config.yaml
head_dim: 32
attn_scale: 0.177
beta1: 0.95
lr_head: 0.00822
Each number is 128 + 32 x the weight over the matrix's rms, rounded and kept within 0 to 255. Layers, rows and columns count from 0. Numbers have three digits each.

# layer 2 attention key, 96x96, rms 0.149, rows 0-95, columns 0-47
131121140133173122127161156138122105156129191087133162181129123162206171118131105146124122197119085129189170171169138088062089170154099128119134
185133113115121106113070086137121125139128100117147110100120110113103100118114116080114165110115123162133114125123152129124141141124135117145123
126094170151163142139135132153114143121148163120157157129161120110151088085144117078129104145076100103143112122161138137104153102076107122124157
155148127108119167116115111128122098143125113137144119089135097138136121144094172116106125130112116139099112187109152112117087154128141140115137
143147127141089151115067108138124105136146067169147055091106126153121137181150086113145127127133173205147141150122114114136115109133160120151087
126158131183153183127165110154145135138176133159187127117131162126086126128154082168129176142099138104157145155183124088136162129101149121140175
125097080161100125130183150160124194209116076097055140131117096082102103110124118227111122120099083117177144097108110037158148130182068169146089
094125099129092140153110136120086163161118094152050072086108125150134154140082096145117105126131125147120147104129094108162167129152114121139128
124055160114108117096115089159096127150162124068122080120099158166227092048168162139126149102127125069118155123067113080178191102107159155082074
160132158119136064131112112081118086106144134106100182135117164111125133131188178091110156104195123146086068147124091151149121099134147119090097
168169142171142167098097177167136197157103115063164096163098188144118157095165097181203178169104076117144155156100145169134103121102145131077132
116096164161145149141149123137150090120158144123184144103108111166126117096126099129160138138095129108147089154128071051190094184156074165113136
147124140093123153143140133157122141183076199081082148071144193145150132163103080091168166149144133098176087114153127148158137088179071177120134
124149148113137108111149151068148166133242137122171110080137105105063096143085106109175237074143175169164092070162159142117179083101196109208113
150198164065168106200135103109139113168135134105126065053150131182226140091111063075097117139149108096162141127143096117112135134141110066097115
161076134123035165059145102100121077136181099122133070139116170171199122118151154201144155143156058160114143157039110220120126116176099124179104
125112127184135115114119139107115129142145116099141132125155130100136139114129124102113112122120128106109152094093128124124127112098119111115133
103084149125155129178168152112118172145137130111108113136151135097153130126117101177140122128108122118152141089078122164072129134101107136151142
117089112116117125144160127084102128131122100106084094109158106127124124090099115122132087106086110131121128063095100167120123125132114150190090
168124143151145118112089081095145102082105139173125115113126087137105116136135152078111080143123135143124126128119119153159119138119142117106128
122129129162163135130167136113150156109153138133166127160096149091093167157153089167155142102131185106108157132162110139156135067126135121125143
140115137124116160065126105104141091126131161187134119129139125140132139116149141095107111130124134132042100150045100182134121148150120125139156
126087111125143145120157157132139146149125140142109094092120116175160091106171112091203132101098111121141137124108141124097095102112136164097147
100140120114148142100134092172172158152118159112148147080114127114174108166128146091062140120120083105043125123094075139108071155136081119123116
118071123086119151097184144142076105102136114093167134176111134097133186112082134216142101142103114100169149110090154066107106120162105121203126
144114189078217109173167163117092114109132151218070106138112148143116180102102115009080121125116136108151069080120147112156087152191061084072108
160090068093154136193078115154114195128083184129140095065151127148103093152125087081092167123069181119051073105054117047153062132151112128075117
097171139093092112064115186176124115180092122080108077234156236112115087119117153137131148110092097108201156108148172089126104163153144194118091
111174186138158109079149130124112171109161054132150160187176090143114237105063153150083134106111128189150111130130136190164214109181113136150134
132157136083074181171081180105154090172099149143078129019172135193110145119072152056091076114134175120186157100075156185171122178129179114193072
113150129157094104109181128162132104117127156186089107111143147116090144166082200067119132154149105174088139113086119061131149151142108068132183
165126136151093160062141084111081085135079071066204099109147127124083056161126175019123037112067234188102097105112148181161161069108195032082112
073090057140179125141096174128176134089173115136129083055103090145120096070126140087086116104173080090130148115103129100150115109164130100109076
158102163141118108100162151125147112161071109123145144231144113102128152147132120174131078134109158101143170158127179125110133123092132155121137
154094101143143159158143144132082114105132088120179131109164113111135130136141153162127165096134077124086090162089115111119117102149149129108175
132137114139096105164085097130121092088118120141138138159210118142111122151149127138185156143146123108142127136172142171141173152150162141167114
151136137122097100097097138112144167098120142108128121137109167178149134138169142125126126120149077144139125123143133097102143143140147103063150
125127129126115139090143163175170101152114139115127169143114079168143116157141098120168072145084150121147136169169148115147162127081149130183176
133133125147116149120156141176164102130099127162175118133199130122167108151164156165116139161119140093140144131138159125138130095130114135136132
141114179162064108095167154132082163145071140074127185175202143155158117146136131181159180088105148149138145208133162139103145085148205180086169
142119145096123094129135140132109172155102163129140113199133095116154074128149112125149135105148108149147159150169043124099111097131108152118152
103118116147104134096133134110136110107159120124126114098122135187108095154172107124122136189118142148136139142123106158163109133109119096189109
135155140149093114088143116119095148142116117039164119191120110075128148146173130194177153139100080156106159140096099100112079131065060129124163
096092132150121111150115112145112109136127131121114098130123091136130103066108138183133154087131139120103145146098134161112131139118108149141126
059126119118144139207076113147142182101142123141155115069128147140167167087133167111108162117142100104108118127094074166072131103131127099131089
111147138100133121142102125116137161147162140167136137144084169121169130090062098098108105133161096070150146058124162104145116155156114093118122
056138072078181091121088110133137158111163117151077081088096109097114141079136135089100160108141101098102109095080148106129131121159115121063094
111132130131138168100123109104107121161123142098134118127126184172146106137138107103136097126140161149089114116108113138134131115086136097101113
132143131131146100129126155127124110136109116142159103152128120119134126145110135111144123131148149128080127138114124103107153102155146101136125
117149106123110131131113131117151086158098143173154136144130136050113139125137149140108134140156103131107120144131138178158099115120135120116141
155164164172124100101182138145125071142086142095148170149129136090094118171085119142190130141114137165095132201159143113125160104146122171129181
130139120119101129071119157170138089130063141101152188199145091153146153178113128114148109123131134152139161196172172137096116135156120117142164
182110168147107113109130119075099110138093080117175158193116047127117175164138121153159112107107141191142141152072096096139138122123133143155157
122136154150113120091120168149131116150124127121135129103103102095086201106125143179146090119160142175153135139119117104167133143132108120146180
138123098137131120123104155158082155160142161097165120186123151097149142145148095119180118146120147140140106145132148136079134123125180091132109
150109122157145109124135112121105089118148121148118146080102138138125133074135133133130121157116065062134115085129100087123135134143125117118088
127209121147147140169094134138136122114153108128111157119089141131149111102087112107107132118118123118118112078088076154107159214126126108110087
046129107081147075167081107124181126073138136134060052139094155085119113087092178076089142122148109075119119067109054111119089178159087057101067
163155116094107140115167092163169137167095095115143109145084141107098117114165160129121119135114154100099113108133164129118099144123089157140151
126120178120114123119155133125088156129115104127138170146157116141170148165120099195161102211119141136176081187148148104105126094103112162132188
187188182111082090080152127157121154137088122089190150156097112119103122140119052109132183109092136129173141159154092146138199156148092173175162
154111177172107112088171132135114074187067131113118229216133123117114139204148126137188101162093113156150175214140126119110107123133150160140180
086125139086118128158126102129156114138152082078110135145093181113103148150129107142123136117157126104176125138181136148132123132157122112106101
125160147101107166078065135142070111179144145146152169158088122113125158110132114174147166121131102195124132133117127117113125127109133167167123
150127116111099104098145102074099125099139112114124130189106059172103118118140102113138143100075119139113110095105129128143127120111103123130152
109105133105068086110202056118144106164066127121124142119115176150134108188137142175120148170156110094153152110225108135152132138058165171124115
153152121160148157136170106157095196129097131126106142142147143183145114143112136115113135156172118215124102109097137133043158101174106145117118
128049114136105136121134074069121106081104140121159128117123125106150126107146140148098093136148118089189152091062110140124119092154128162091142
145112129144075179111184127152103149176096130131109074148118175087103150150213121143133115105119089128184161150159142138078148085151163131156138
137167149123156146129096192104136169100162143091081109131138138164110167106058154127111066147120138135167144131153180084125149152160069111111128
140122143102169157138165123174118155119102110146083118202084147082134086171208136159133125148135148137143122109129119107116155043104106184161086
119071120188116130155176115097119103131175124154130110117094084156161147076088171144164069136151141128159139131117177135152105096133124134083155
155197144139101144154153059142156062125129119057164161155149131123109129171184087161146164112098071144168109114163132128173111100084101151087117
127117131102151154117075160130161097161146126164090121101089139111102174116124093052108131133177124076101166127083123123119093163140123106085114
064155157145083123194146127157160173118149131135114083069118164080086109110091153090127105091123100050135120121155206127125164164185086100086134
105126144136186125107123126120146135126150104086103190154131158095119144093122179125101039090098114122165161162169174122183115134110092127098171
139169086190111156113205158104094147103144136106077165095125143132093123155152064137176169139096116209140137116146113152132146181072126140112096
098129173180156096126092099168133179108086129165096142061167177140134117119114167078121139090136074094137103125148138111094120157162095123121109
137114116185186138113158145130150172097125137127125146108110085151091157110182113122098129088149109138118171115102113119144162136146136109119139
157160137138141099175119134092155204139124131158175048093146069192144173128081121109142140138128087110090186149117045057104143089087156108044130
152125140146127103093171123124155102136107123140138087122121151137094127116170107123098138122132139117155140160108113121134134125139196086103111
123101122113122086132144135118075098162135151076152137117102105123117126123100122109152083130147073095140133095095143099141072155127123103147131
109110166120095118152133119147123104141155112138086122069138138053102160180124123150191140127138146113133101105165120103122178161147146089081155
137170137131156149101163176176111164135120141132153160195118124126104086132182054168162106144092076123138093134203136103123104100076175134176157
137130145127178226087177124160187152125118185132154153110105164153107106133106074115141124156125141113163165160182098104124139064133093117152165
106111185132102101132122116137126121091108163127146147167182194191142151145151119141101074162132226114155143091187119153111192138159080115113123
148090121119129076077162179092141152149151042133109127156143101090106117174164154217116109137150112143134195181064202143092136154114130171166143
143142153188143113180114175158104157168128082159127142043174136118107143144127099100050162167097157090115120130084115126152150078112115089119128
154090171168057165153113120092140138129103104171053145168177158127106126150179079144109144138135145174101136162147138104116119074127165148125131
182090165238112159093182089162122098144082132136186173184191074114133094173225116229162174180085139211173193198235106134094110123066202160168172
116128144132140121130145166100089207192083177138142145139185130096132112193115126176160108144193157136145148154208134082104147103131089159158206
122174096186070122186164129141112094155080085092164143148151148112168135128093134151130114190160130097052123182105121143122109094180120154094099
159154124100141195139144172125134144100151106164059163162171187151136166154103168125070117175163133122141086121157137118146119120168130103083101
239102176124191194129169129123138141174106153152096137133148176160127126106124085200113142130113125180138100144123172161135147101097160107163127
165152110147137134155067107087108120108119131145093155083111122081093110084108168129085108133118067114163140140082163131109131127181074113141094
098090072148088116148131103159162126109147182152144110117188092094084110121125102160107140158089096172137150178131148096085115126135110151223122